Each number is 128 + 32 x the weight over its row's rms, rounded and kept within 0 to 255. Layers, rows and columns count from 0. The size above them is the row's rms in percent of the matrix's.

# layer 8 MLP up, 640x160, rms 0.0445, rows 569-611, columns 80-159
size [103 106  84 106 104 126  98  93 100 100  96 103  97 101 101  99  91  92  98  93  98  95  97  93 104 104 108 103 105  93  99 100 109 100 105 116  85 104 107  95  97 104 102]
[[156 118 149 134 112 104 135  80 108  90 136 162 158 128  99 145  78  74 109 175  73 105 125 111  53 167  88 124 133 151  57 164 157  98 161 136 104 152 161 138 120 139 135 137 167 115 161  98 149  94 142 106 137 156 143  68 138  86 145 125 155 102 193 137 146 123 114  91 152  91 179 198 175 162 142 131 148  99 191  84]
 [106 153 116 127  91 111 102 164 175 107 149 142 120 101 115 141  95 196 130  96 103 154 119 135 135 106 143 134 120 166  98  98 138 122 130 122 100  88  94 150 199 174 116 163 167  89 169 152 149 112 109 131 153 146 170  74 109 114 166  83 127  83 176 150 125 133  88 153 129 172 162  92 173  63 124 110 131 106 105  78]
 [ 72 132 181 163 174 133 142  80 103 134 229  96 107 115 122 153 153 105 135 117 115 140 146 134 148 176  99 162  60 132 173 147 162 112 140 110  99 126  72  91 146  93  90 128 147  96 159 130 137 117 192 108 112 136 119 102 139 180  82 110 140 129 156 122 123  73 202 102 106 177 124 136 113 148  85 203  90 155 108 163]
 [141  54 164 142 171 185 147 100 140  92 172  91 120 117 142 115 105 158 147 209  99 165 131 148  93 104  69 109 136 141 140 111 157 163 147 122  82 126  57 170 172  82 144 161 150 135 183 149 131 129 143 150  98 149 108  92  62 106 112 160  96 167 162 133 179  98 145 145 142 113 154 177 139  42 162 144 126 113 166 120]
 [174 120 113 103 143 149 116 100  94 126 122 149 156 109 188  75 136 130 144 130 142  95  53 185 124 121 138  80 176 114 157 147 127 152 134 100 112 161 109  76  94 134 115  91 120 103 175 171  95 148 117 151 100 120  68  86  77 208 142  93  80 113 107 148 125 116 196  80 131  72 178  94 183  53 130 134 129 158 143  91]
 [140 118 104 157 119 115 128 109  69  37 124 114 154 138 147  99 112 148 128  97 116 138 135 170  46  97 119 145  91  95 154 140 145 165 164 138 185 100 208  80  94 135  62 155  90  69 130  79 124  59 163  65 154 171 167 136 100 156  67 131  81 126  92 141 148  88 142 110 145 150 104 158 158 130 131 112 146  99 126 130]
 [127 111 126  78 140 156 102 130 106  90 124  63 187 114 101 157 129 159 150 140 122 127 139  72 139 157 166 179 114 140 110 168 133 121  70 176 122 192 181  97 150 115 144  68 128 145 155 157 162  81 122 134 147 196 120 100 155 110  91 112  94 181 121 139 170 108 169 140 159 163 115 161  89 139  92 122  96 173 183 173]
 [150  91  87 118 164 128 110 104 143 133 122 121  59 150 162 104  87 100 130 171  90 136 196  92 125 109  92 178  87 173 196 172 149 117 106 109 178 165 134  70 173 144 110  98 130 106 103 143 109 127 195 146 166 200 127 116  88 113 122  98 123 129 110 139 146 154 118 122 177 134 176  80  79 168  82 120 139 136  80 146]
 [111  59 135 133 105 113 138 196 152 100 169 217  70 179 138 112 138 132 159  95 132 114  95 100 103 101 111 150 149  87  97  93 127 146 115  87  92 155 119 149 117 134 110 130 128 121 148 129  83 107 125 142 125 205 146  60  96 130 113 164 101 133 160 160 110 104 158 120 157 122 125 162 118 104 146 119 137 112  86 153]
 [100 162  52 128 146 138 134 149 103  62 151 111 125 139 105  66  88 145 170 141 158  92  94 190 123 158  49 167 144  87 164 203 139  62 137  80 146 107 123 115 128 175 136  79 162 135 127 108  90 125  86 153 141 176 105  77  81 138  90 132  76 129 148 105  95 181 195 161 186 195 186 159 175 111 137 122 150 113 149 112]
 [103 125 119 139 176 101 138 135 156  98 140 111  85 200 210 169  80 152  70 177 116 109 124 125 121 135 160 175 101 171  64 160 105 151  97 175 108 119 147 113  81 110 165 135 158 103 167 131 154 115 178 130 104  99 174  96 153 168 135 184 132 118 153 116 120  93  95 134  82 167 130  96 144 123 160 103 121 119  77  86]
 [139  82 145 191 107 160 185 163 131  81 189 135  81 179  88 129  93 123  66 141  95 138 117  87 149 111 107 146 118 162 131 140 170 131 119 150 128 170 125 106 134 140 108 177 101 164 147  97 146  89 137 173  85  83 116  63 117 122 133 105 142 127 130 177 145 150 169 101 118 155 126  78 146 129 116 167  93 176 135 105]
 [ 98 102 133  54  94 118 189  53 181  87  88 212 109 165 178  94 154 174 151  90 107 123 159 125 109 153  96 121 158 136 123 173 129 137 131  99 129 121 156  74 127 128 133 138  92 120 107 106 129  99 119 113  96 141 179 129 137 153  61 110 120 173 128 123 122 120 188 143 128 155 187 120 116  95 120 105 164 151 107 172]
 [163 133  71 147 137 154 133 114  77 100 110 124 105 148 167  74  93 155 103 141 146 129 169 143  91  98 128 155 137 139 161 131 110 172  80 173 132 154 110 114 108 193  88 102  92 150 140 138 137 113 168  42  59 121 187 114 113 185 137 138 136  88 110 113 113 108 127  84 116  95  74 103 133 122 153 127 171 118 113 160]
 [ 72 150 114 139 108 122 161 115 144 111 164 155  73  86 188 107 126 167  58 131 150 118 157  78 130 145 101 167 119  99  86 130 145 138 131 124 129 183 144  87 109 164 145 150  92 105 154 116  52 127 161 101 149 123 124 105 171 190 153  69 124 146 122  85  74  90  94 183  88 148 117 146 149 140 101 179 107 134  69 165]
 [103  84 155 111 119  91 137 173  43 120 172 143 189 138 119 169 135 122  86 109 113 126 125 182 124 176  95 135 110 128  74 107 168 122 179 150 149 145 103 102 183 148 161 174 102 184 146 130  70  87  96 110 109 180 135 108  91 188  86 145 129  97  85 116  85 124 157  74 162 165 116 147 152 127 104  82  97 133 164 106]
 [122 151 111 117 160  96  93 141 178 126 137  64 100 167 169 112 150 172 124 134 103  77 150 185  82 164 134 149 148 136 169 174 105 156 101 106 150  86  99  52 101 109 135  78 160 155 127 162 158 100 133 143 133 132 133 128 140 169  57 142 162 180 176 113 154 109 136 125  67 167 163 124  95 148 123 125 108 149 122  99]
 [143 113 115 210 116 163 136 104 121 117 142  91  96 156  50 122 167 201 129 122 110 135 158 154 150 104  75 162 156 147 131 120 116  86 109 150 140 125 139 154 133 151 172 151 109 117 137 134  79  62 132 161 115 109 131 126 132 171  52 148 152 160 142 120 104 131 191 118  70 149 111  89 112 189  86 148 104 155  94 130]
 [155  90  79 155 152 113 142 101  49  91 176 136 109 140 137 125 170 131 107 112 127 141  77 164 157  79 139 137  63 155 119 141 128 104 174 111 157 204 167 107 129 107 170 131 164 109 134  74 128 154 188  67 132 165 177 133 124 141  74 117 138 135 141 114 151 120 123 101 124 103 111 104 213 111 131 134  69 140 108 179]
 [175  74  88  85 148 160 139 150 136 102 140 100 119 172  78 128  65 179  77 135 136 128 135 150 159 103 164 126 178 149  87 145 103  98 130 126 151 119 135  73 107 148 121 112 109 113 173 174 170 114 146 141 163 136 113 145  72 156  75 114  63 115 142 163  95 115 143 104 157  91 119  66 170 133  99 135  66 111 120 102]
 [105 103 143 106 126 117 171 146 132  83 167  99 143 112 123  93  92 175 102 191 118 141 147 106 142 123 126 148 101 138 143 126 175 108 188  87 134 152 114 151 196 134 144  64 159 126 132 109 144 108 173 118  96 112 122  96 100 143 111 110  84 136 162 161 103 125 157 117 160 122 179  90 129 124  90 184 102  82 108 182]
 [ 55 194 110 166 141 105 149  79 110 126 131 142  79 125 167 152 141 105 131 174  88 166 126 114 142 171  98 114 107 130 122 163 144 114  73  96 153 146  94  94 150 199 119 162 111 126 172 134 129 126 162 125  71 154 156 110 120 144 161 126 111  86 154 116  90 134 159  90 140 144 151 124  98  63 100 147 119 107  72  93]
 [126  90  70 182 153 135 101  79  60 118 128 144 141 120  82 108 107 154  94 172 124 160 125 138 112 169 185 142 139 129 117 148 140 111 168  92 142  70 119 154  74  95 136  72  74 113 183 162 140  71  90  51 124 130 160  91  92 143 117  71 157 124 111 103 132 151 130 131 171 138 155 176 112 141 167 128 143 149 129 136]
 [176 112  73  91 157 150 209 115 120 120  83 203 173 151  77 101  95 152 140 146  86  86  94 160 109  92 112 118 174  96 135 173 173 161 141 135 172  81 112  94 108 135 121 148 149 105 136 103 125 133 103 152 164 178  73 105  83 120  82 161  83 138 186 204 151 101 134  87  86 131  91 152 136  82 119 142 147 182  76 153]
 [117 125  81  88 129 132  93 131  72 135 124 175 149 163 176 125 100 137 127 124 126 102 193 190 145 138 136 103 111 198 159 182  92  93 108  87 165 158  68  98 134 188 110 158 133 156 103 106 112 154 148 140 102 110 133 142  75 122  57 203 111 173  91 104 193 186 127  78 124 173 199 186  91 171 102  91 133 125 119 102]
 [ 95  76 104 156 125  87 102 103 139 106 189 113 100 134 181 192 116 105 102 170 100 136 170 148 102  99  97 138 116  78 106 106 130 124 176 169 127 122  80 143  99 102 103 160 115  77 154 167 142 130 108 118 109 179 101 118  67 119 105 119 143 198 140 102 155 134 164 171 160 169 138 228 124 141  48 174  86 124  97 138]
 [ 69 152 112 101 151 117 134 131 159 127 139 171 105 178 151 190 130 144 160 141 156 155 103 130 123 112  79 170 138 122  88 146 103 147  84 108 107 142 167 134 107 127 101  62 125 109 178  51 167  94  98 104  93 115 115  52  82 149 136 183 174 134 155 143 127  91  74 158 118 155 145 120  89  59  72 156 138 140 171 154]
 [118 165  86  51 153  56 157  92 139 107 139  96  93 180 126  96 100 171 160 136 115  89 144 156 119 126 126 126 164 101 194 106 101 166 112 120 188 173 126  99 116 138 135 102 166  95 140 109 146 133 118 130 101 150 104 121 160 148  36 162 118 136 134 102 115  65 158 134 108 177 151  77 132 138 157 121  88 115 111 134]
 [138 161 143 134  76  87 143  93 125 107 118  89 127 135 120  78 102 131 147 177 163 181 158 107 107 152 146  87  95 207 144 143 127 147 145 182 149  94  74  95 106 165 105 125  62 110 115 148 110 113 115 142  18 109 123 148 124 154 141 168  94 127 145 167 113 134 185 116 123 154 200  82 100 162  94 109 130  84  86  88]
 [ 98 103 120 104 170 146 172 146 109 135 115 123 203 144 122  46 117 163 154  95 102 117 138 124 166 153 130 149 113 115 196 148 121 166 145 104 131 115 169 125 142 185  84  86 148  60 149 136 135 173 141 109  69 118 118 128 140 140 148 148 140 105 125 139 178  69 134  93 124  95 120 122 189 124 117 104 106 182 169 115]
 [191  86  84 125 175 165 126  93 157 118 103 176 136 158 121 145  96 133 123 138 105 150 167  99  99 149 141  97 122 150 168 101 112 196 104 112 149 212  79 113 144 195 136 125 135 150 133 105 129 102 113  80 124 104 106 133 147 141 136 156 107 136 128 104 150 131 138 137 103 124 126 132 165 108  89 154  90 103 159 189]
 [ 96 164  58 118  87 117 119 163  48 115 140 119 104 151 113 140 107 170  94 168 138 141 168 146 144 153 142 101  76 130  87 119 130  64 193  96 118  92  98 122 124 151  73  69 104 128 126 125 131 133 115 100 126 124 132 110 145 182 125 139 143 119 125 121 107  92 150 114 138 114 145  99 133 151  77 153  99 151 119 114]
 [123 146 108 126 127 161  99 117  82 146  94  89  94 139 149 134 102  98 152  99 152 153 119 115  38 160 161 165 101 118 125 144 130  91  99 149 149 122  77 171 123 146 132 141 151  69 120  92 163 133 182 109 103 141 139 146 149 109 115 135 157 137  99 144 153  92 147 113 110 155 166  89 153 119  94 137 117 103 191 109]
 [112 168  85 172 114 120 115 153 110 136 172 125  67 173 124 122 163 161  96 176  39 132  74 101 129 177 111 124 135  51 144 173  91  83 131  77  79 127 152  68 140 138 127  82 101 137 137  75 117 149 154 140 132 149 145 118 125 179  95  82 119 166 119 121 152 143 111 155 170 171 184 130 119 107  69 179 109 124 110 144]
 [ 73 109  29 141  86  70 118 125 117 106 124  75 112 155 100  64  97 120 170 127  76 182 145  67 134 105 164  93 117 135 148  97 108  92 115 161 118  93 108 177  95 103 105 153 107 151 143 104 175 158 124 137 135 208  98 117 122  94 116 121 109 126 114 120 130 179 152 127 124 154 156 159 121 141 107 164 104 142 113 130]
 [ 97 131 128 149 173 190  95 104 154  96 126  72 155 183 121 198 113 141 140 125 101  86 162 121 133 165 179 114 113 148 152 179 156 136 108 132 136 164  93  85 131 115 120 123 146  91 140 118 126 149 108 144 139 186  74 122 118 156  83 136 154 120  99 138 191 150 198 104 112 131 116 138 109 165 129 120  54 165 147 130]
 [130  96 119 202 136 102  82 146  95 101 101 115  90 169 146 161 169  99 145 162  91  85 148 117 159  41 102 128 135 167  67 198  45 123 136 143 132 180 128 113 122 113 112 126 125 137 162 173 128  90 131  86 106 130 170 125 130 120 152 135 124 152 165 117 118 133 113 101 120 127 124 154 174 151  84  89 186 133 133 139]
 [185 115  92 122 104 160 131 125 130 156 168 155 179 147 100 125 174 112 182 127 165 131 117 129 142 152 169 178  64 150 141  87  99 149  83 171 136 153 172 141 159 108 151 123 133 134  97 108 148 124 176 112  93 121 109 118  47 119  80 141  85 125 140 179 218  75  85 106 128 135 123 164 157 101  91 156 136 106 163 161]
 [139 129  60 155 118  75 112 109 151 127 171 149 198 129  53 153  89 173 163 118 125 129 188 112  89  92 174 150  90 172 123 192 125 135 130 105  98 125 164 138 138 132 114  76 120 117 128 142 130  76 173 102 107 125  72  93 144 106  95  65 154 134 157 183 160  94 117 133 152 125 108 162 117 102 132  87 105 163  98  84]
 [135  97 134 144 121 135 204 147 138 123 123 170 126 162 139 102  62 121  56 198 114 163 102  79 120 174 106  86 166 107 115 104 100 115  74 110  47 180 132 120 144 159 170 140 121 115 177 179 125 128 162  62 115  98  85 143 123 153  68 202 130 110  75 134 146 105 174 191 101 135 142 159 109 150  52 116 113 117 130 162]
 [195  84  76 133 137 165 119 158 118 119 165 124 144 157 100 157  70 111  93 147  64 146 182 168  83 154 126 181 128 133 199 133 124 159  99 118 127 124 105 153 101 128 148 120 155 139 157  82 106 167 102  54 169 171 131 100 102 111 111 157 114 145 151 144 149 121 199  73  94 150 133 108 186 156 140 161 151 121  63 187]
 [ 80 106 115 104 147 100 140  89 119  77 110 126  81 120  76 138 146 137 130 113 176 152 121 107  87 145 170  89 169 122 117 118 169  69 178 129 131 102 190 149 145 128  86 106 117  93 134  84  46  72 146  90 143 105 167 115 161 141  76 136  84 178 127 137 178  66 124 132 213 150 170 112  99 130 168 130 123 115 132 148]
 [104  91 124 115 132 139 153 130 117  51 149 148 146 159  66 126 128 150 107 127 122 112 124 134 127 135 140 176 124 168 109 124  95 172  51 135 162 213 124 122 147 118 105 135 134  69 125  80 135 110 138  96 122 202 123 108  51 131 109 151 112 119 187 174 134 153 123  78 104 197 157 107 127 173 149 122  90 127  74 179]]
# layer 8 MLP down (transposed), 640x160, rms 0.0401, rows 569-610, columns 80-159
size [105 107  88 106 105 109 103  96  99 100  96 105 103  97  98 105  90  93  99  92  99  98  96  96 104 103 104 107  98  96  99 104 111 100 102 111  87 101 107  96  93 110]
[[122 124 148 112 127 138 149 131 117  98 126 130  74 127 107 155  64 133 119  98 124 146 119  83 155 128 130 117 120 151 129 150 143  98 180 167 100 134 137 135 112 177  97 161  96  76 110 188 148 118 147  38 137 123  70 150 139 171 141 142  53 145 142 135 120  70  82 190 122 126 150  85 145 126 153  83  93 112 165 174]
 [137 138  92 143  84  68  81 179 117 171  89 153 111 154  55 127 118  95  82  99 151  99 142  88 149 143 167 129  97  96 152  75 116 121 168  82 139 111 129 209 118  96 178 134 146  79 182 125 135  97 150 116 109 105 166 104 159 117 146  97 119  92 136 156 121 113 153 119 143 129 120 127 131 125 138 132 115  86 150  69]
 [ 40 161 100 133 205 189  88 109 123 103 113 121 115 130 153 109  84 153 160 126 140 157 122 103 101 115 211 103 161 173 125 146  81 137 103 125 141 147 140 112 146 175 137 151 196 170  99 127  51  87 110 141 134 161 165 126 167  54 137  88 154 134  84 148 146 157 138 142  81 148 110 115  79 124 158  83 158 136 154  72]
 [159 143 108 126 137 147 169 100 151 100  70 114 116 155 142 126  70 124 160 131 112 117 151 114 129  89  94 137 161 160  98  78 126  92 110 199 149 137 107 156 164 154 133 109 124 100 145  74 115 170 203 145 148 113 103 133 155  44 105 108  78 163 159 205  98 176  73 102 152  94 117 196 138 171  95 122 116 102 114 176]
 [136 125  97 131 148 129 126 134 165 166  92  99 104  51 135 158 161  84 145 144 119  66 106 153 117 112 137 119 121  85  96 149 162 134 132 110 127 146  95 120 114 146 144  89 167 195 140 181 186 120  81 163 120  52  80 140 117 182 113 172 124 143 164 115  85  90 134 160 122  76 109  74 178 153 113  85 128 124 145 123]
 [138 174 136  90 102 126  96 198  50 115 130 142 193 117 116 113  86  79 182 124 124 127 200 130 139  93 178 116  47 132 170 118 139 153 184 148 124 131 192 121 105 102  97 115  81 152 100 118 134 130 111  75 162 141 108 109 144 121  73 154 115 167 113 101 108 138 117 142 111 149 129 145 100 151 103 103 183 107 160 136]
 [173 143 105 174 156 130 149 143 116 130 147 106 153  93 135 117 107 120 132 103 148 114  83  89 119 135  75 174  84 110 170  82 100 129 127 161 115 169 125 164 197  65 147 144 118 195 137 162 177 161 146 129 116 206 124 105  84 100 160 161  77 140 162 138 144 150 102  97  74 154 129 175 139 135 188 155 148 118  84 151]
 [150  89 107 134 102 179 115 104 120 166 156 115 162  85 140 100 146 164 122 101 135 179 128 130 155 175 113 118 130 103  97 147 149 103 133 131 114 119 209 187 176  62 172 228  93 142 110 149 101  78  79  99 181 126  93 168 130  68 172 116 146 119 192 121 147  96 125 129  74 169 128  98 144 202 152  57 134  93  99 156]
 [ 59  96 137 146 111 123 142 128 126 116 127 124  86 143 105  87 171  92 152 114 183 149 131 164 134 161 152 103 133  84  98 175  93 135 155 169 146 131  79 141  54  98 186 104 176  98 152  95 126 144 205 121 145 136 128 134 107  75 113 166 139  75  99 133 101 123 130  91 130 101 190 117 138 139 163  88 171 140  97 166]
 [ 58 153 116 121 121 120  98 171 110 144 125  73 122 120 200  90 124 113 120 117 129 116 124 173 147 105 101 133 155  85 142 147 136 100 188  54 135 135 118 103 117 104 136 171  98 171 186 113 140 127 109 147 165 158 184 180 189 159  85 146  68 125 115  94  82 119 122 182 124  98 145 123 123 111 172 119 160 111 128 138]
 [142 170  99  96 112 121  77 176 110 144 139 105 118 113 125  96 115 179 110 144 189 121  99 137 200 183 160 122 165 122 134 115 102 168 114 137 110 102 134 162 105  82  99 140 123 134 137 162 201 100 114 177  81  99 142 122 134  83  89 104 126 138 162 129 142  97 134  33 154 115  29 160 113 137 167 137 123  83 174  76]
 [161 107 127 106 121 116 148 124 108 112 141 187 175 107  95 111 129 162 128  76 162 137 103  89 219 153 179 128 137  76  76 140 132 137 122 122 188 136 180  98 174 146 142  99 131 169 143  79 155 130 115 159  58 145 132  81 146 105 155  48 173 128  77  84 121 184 100 160  91  94 160 133  95 126 123 137 161 125  99 120]
 [ 77 134 145  97 148 127 104  96 123 115 111 128  91 142 163 135 164  79 131 112 167 147 121 149 157 151 124  48 143 189 132  95 150 169 123 150 156 120  68 115 101 175 168 117 158 183 136  64 134 144 127  57 117  69  76 128 124 127 142 189 116 131 116 130 120  99 131 160  66 124  88  83 136 135 160 110 154 117 135  87]
 [103 128 106 117 108 166 100  88 184 123 104 172 100  69  57 114 174 121 128  98 191 105  71 139 140 127 121  92 149 156  42 137 170 112 147 146 132 112 140 188 166  77 119 131 129 131  90 129 124 128 106 115  84 142 117  91 160 128 114 124 117 144 123 170 132 141 155 105  93 130 101 144 137 129 126 130 170 132 200 122]
 [150 149 129  85 135 140 130 148 135 139 130 144  94  95 155 149  75 108 133 189 120 141 136  88  89 132 136  88 102  93 131 120 182 173  88 169  84 161  91 158 162  88 101 121 172 193 111  69 177  61  98 145 151 190 178 138 161  72 158 105 138 129 129 123  65 140 113 118 158 128 164 139  77  92 186 137 153 105 132 129]
 [156 152 137 100 142 106 174 166 143 122  99 135 131 112  88 134 189 181 113  95 110 160 122 182 150 154 146  91  79  72 110 126  75 106 145  99 122 122 119 142 183  92  93 123 160 140 178 130 120 153  90  98 190 143 156 100  75 155 143 105 133 128 104 168 106 189 105 123 168 136 125  87 187 120 185 111 147 139 154  47]
 [154 136 122 124 110 105 101  58 122 146  68 115 151 153 145 137 120  52 135 136 155 143 117  72 121 139 135  78 108  84 103 120 125 120 118 171 140 105  99 162 149 100 174 101 167  80 125 167 142 159 137 116 118 117 123  85 104  81 210  97 146 108 116 133 150 155  93 145 142  89 197 143 139  99 102 161 134  74 103 130]
 [150  98 192 105 112  86 135 149 120 118  90 212 126 124  48 121  96  57 130 157 135 135 133 125 102 130 172 162 145 185 137 123 197 166  97  95 106  97  68 130 123 121 102  96 115 139 145 128 134 130  93 126  75 153 114 139 169  73 172 159 151 104 155 158 183 123 126 113 191  92 146 180 147  79 118 132 172  72 154 117]
 [135  99 171 135 132 108 149 122  76 137 116 112 111 178  71 115 163 108 118 139 156 173 146 143 180 101 184 111 233 100  95 181 136 169 115 115  95 161  91 108 106 100 184 117 111 103 107  82 137 139 122 109 147 176 194 149  63 123 121 140 164  71 145 103  95 130 100 148 138 150  80 155 105 137 123 125 106  91 116  96]
 [131  81 104  79 132 133 132  84  95 130 135 143  92 144 115 116 156 140 194  65  91 144 148 122  80 133  92 110 133 120 152 122 208 122 223 119  89 162 150 152 135  87  98 152 144 143  34  90 173 155 148 145 153 116 176 115 121 149 136 180  81 145  71 141 108 114 111 153 164 191 145 187 135  85 106  98 101 182  98 172]
 [146 136 193 152 132 129 164  83 153 104  92 163 107 102 128 162 105 157 103  93 159  98 151  93  65  98  96 140 138 145 152 105 100 182 130 176 131  71 192  69 164  92 158 148  63 147 130 121  84 144 155 139 122 153 140 139  97  82 116 124  74 186  97 123 170 128 114 114  62 127 131  81 151  72 147 127 141 152 147 137]
 [ 92 113 130  91 131  81 141 125 140 164 158 107 106 166 133 134 130 147 180 117 101 112 153 156 175 102 147 127 143 126 119 110 159  95 155  72 166  70 146 136 108  93 119 137 130  69 136 171  88 144 149 126 140 139 124 117 172  96 103 145 163 141 111 185 108 156  87  91 100 135 101 102  48 126 100  91 129 144 168  38]
 [120 171 113 138  57 102 166 133 185 119 148  86 149 159 126 109 127 128 122 148 194 175 168 116 120 113  76 141 206 132 103 117 109 153 114  81 178 137 111 152 120 114 107  82 100 119 136 109 102 152 121 202  98 103  63 125 162 131 151  93 167  81 152 188 163 164 124 117  48 171  98 110 138 142 164  81 155 102  63 122]
 [153 126 116 188 159 118 156 153 121 147  92 119 106 159 143 176 134 114 164 117 125 185 107 158 168 129 116  81 206 106 198  91  93 105 122 143 136 162 146 118  97  84 131 105 140 144 122 121 151  90  98 167 112 120  86 173 161 107 103 133 152 121 141 155 110 113 102 130 140  70 108 133  87 106 205 144 116  96 186  81]
 [118 111 137 121 105 208  95 192 187 193  86 130 131 145 131 148 108 114 130 167 137 113 129  96 229 132 106 106  95 188 100  98 147 114 152  87 142  72 116 125 131 116 105 130 157 223 108  91  99 180  89 135  85 108 100 145  83 133  97 141 150 152 159  76  98 133 109 129 182 135 116 121 157 106 118 132 140 166 162  91]
 [141  95 119 120  95 166 146 116 106 127 180 140 114 108  40 124 114 166 123 157 161 112 110 108 120 110 129 135 128 176 130 126 161 146  77 123  99 205 142 148 140 153 122  81  55 194 138 131  63 146  81 120 112 130 118 163 160  64 129  56 148 174 133 166 131 131 115 138 114 136  52 148 135 176 175 147 164  92 164 107]
 [105 185 124  89 170 119 106 131 195 130 132 106 160 162 143 142 118 127 163 149 113 155  98 161 146 141 139 129  94 132 180  72 100 102 150 140 109 123 128 103 121 123 125  88 110  98  70 162 176 119 135 150 141  84 150 157 120 174 169 119 175 137 144 157 124 129 114 109  95 161 130  56 107 182 154  83  87 131  86 125]
 [ 89 106 193 155 132  55 125 193 134 131 134 142 157  70  80 148 151 167 139 109 160 146 102 102 136 205 126 135 108 145 159 135 175 148 120 164 136  65 105 132 154 102 139 132  93 167 175 130 149 173 154 142  98 146 175  98  77  74 235  93 137 145 119 124 145  98 114 147 140  85 186 119 131 112 117 173 163 142 113  98]
 [ 55 153 124 207 105 142 141 113 139 151 101 122 176 153 104 132 178 123 154 124 130 108 112  60 162  86 120 125  97 150 100  74 125 117 125 121 142 105 142 151  79 158  96  71 116 135 105 144 107 148 119  98 115 166 162 139 144 112 110 137 185  79 154 151  88 130 152 108 118 136 147  53 130 125 130 124  73 104 114 143]
 [130 155 110 171 147 157  91 200 115 163 108 106 162  95 103 167 111 167 158 125 110 134 157  88 160 105 191 134 131 105 164  82 103 162 133 166 110  85 134 144 178 141 139 110 119 104 117 177  87 180 156 110 102 214 118 153 131  86 170  99 132  51 108 122 132 148 132  98 118  68 115 133 144 106  96 169 120  77 121 163]
 [135 116 128 113 170 140 131 189 167 108 211  96 167 148 197 125 155 153 141  78  92 162  96 147 138 151 172 161  93  98  86 108 116 143 162 171 101 118 132 167 117 145 141 140 140 107  88 124 125 178 133 163 108  65 137 143  91 104 169 103 139 113 122  86 100 194  90  76 115 126  96 157 101 100 187 151  94  94 134 155]
 [ 62 133 137 168  87  59  41 159  83 104 110 114 135 142 119  85 123 112 128 105 127 130 169 124 118 161 159 123 118  77 175  49 112 112 152 148 168  58 141  89 114 112 138 105 138 114 113 117 185 183 197 116 138 127 103 122 121 117 145 200 121 157 141  69 136 187 146 153 132 135 138 136 100 197 111  93 115 159 128 147]
 [ 88 123  80 196 143 159  83 101 117 167 119  99 127 168 137 152 154 148 121 112 181 115 131 151 132 142 135 144 130 130 123 118 144 109 142 137  69  88 171 191 143 152 131  89 137 161  52 168  55 103 187 134  86 119 135 158 214 160  92 134 162 121 106 159 112 148  93 123  66 128 100 103  91 164 178 131 119 125 104 104]
 [124 152 125 132  62  88  81 207 134 178 175  96 173 148  70  93 118 126  91 119  99 110  95 118 145 200  96 148 173  84 104 121 131 131 116 153 134 150  91  83 167  96 109 187 141 191  98 115 124 146 124 121 111 100 156 147 202 134 145  74 153 189 104  88 152 139 136 128 134 171  96 121  94 107 164 142 129 129  92 149]
 [104 165  69 177 109  88 103 166 108 178 130 120 111 160 109 123 108 111 111 127  93 168 179 150 167 176 107  61 118  79 167  35 154 167 131  84 123 129 105  95 136 160 101 126 112 133 100 128 185 148  90  64 103 156 122 136 130 124 133 166 143 152  99  82 152 156 147 120 173 108 117 152 118 182 179 133 125 134 102 102]
 [178  97  97 136 134 182  94 154 129  91  88  91 128 104 132 140  94 118 113 217  97 185  85 120 157 106  79 130 138 147 101 104 124  77 110  91 172 141  88 167 127 121 135 145 110 126 112 193  74 120 113 173  85 156  61 151  74  84 104 170 140 161 149 114 108 157 134 110 172 115 136 127 111 151 155 153 130 106 139 201]
 [ 72 167 127 125  76 133 166 131 196 110 113 144 153  83 116 125 126 121 135 137 100 151 106 102 146 134 149 168 119  88 112  89 130  93 167  90 151 154 177 150 149 153 140 132 144  65 153 138 172 193  74 131 120 185 157 113 140 141 130  94 112  85 132 167 123 104 104 110 118 159 151 124  72  97 179  91 119 111 133 142]
 [ 67 154 119 129 146 128 129 102  77 143 140 152 117  62 125 162 113  81 144 105  49 152 110 121 105 143 138 132 118  96 129 152 179 162 108 107 128 107  76 127 109 147  97 194 128 135  89 103  85  97 118 137 122 143 108 127 114 192 188 110 133  92  99 166 104 131 184  56 154 157 158 118 120 113 164 112  98 135  73 105]
 [145 133 134 137 157  92 152 143 145 192 115 131 127  83 158 185 201 165 146 130 108  68 177 164 118 116 102 100  66 118 143 195 101 110 144 166 156 110  84 157 104 125 138 132  86 181 129 197  64 174 104 127  70 108 162 170 137 159 166 106 143 151 139 141  75 109 134 108 138 146 114 109 152 118  14  98  92 122 132 123]
 [136 130 152 162 197  95 142 138 139 149 142 114 108 157 171 132 112 169 131 134 149 136 120 117 139 105 123 113 152 142 117  70  73 127  77 130  71 150 191 177 134 155 131 130 161 136 143 106  83  76 100 129 133  85 151 174 119  40 102 148 147  59 144 102 180 141  82  62 126 139 165 134  78 166 137 131 118 103 210 116]
 [ 76 196 111 141 117  59 133 123 131 103  67 187 147 116 112 179 135 116 112 115 200 151 132 151 171 127 142 141  93  81 105 113 213  98 123  98 149 138 196  67 135  95 174 122 141  92  73 163  85 142 173 178 122 148 162 109 167 130 159  94 119 112 105 104  91 105 117 177 130 178 107 180 130 172 120 115 139 131 172 118]
 [ 82 212 136 128 164 110 110 123  27 106 100 132 166 103 124 183  62 133 169 128 148  97 182  84 107  76 181  83 105 120 132 118 104 102  92 168 142 129 190 125 146 111 165 113 171 150 135 138 146 168  72 165  80 173 145 164 137 115  71 113 165 160 102 114  44 111 131 143 139 146 140  88  88 144 154 147 116 115 102 121]]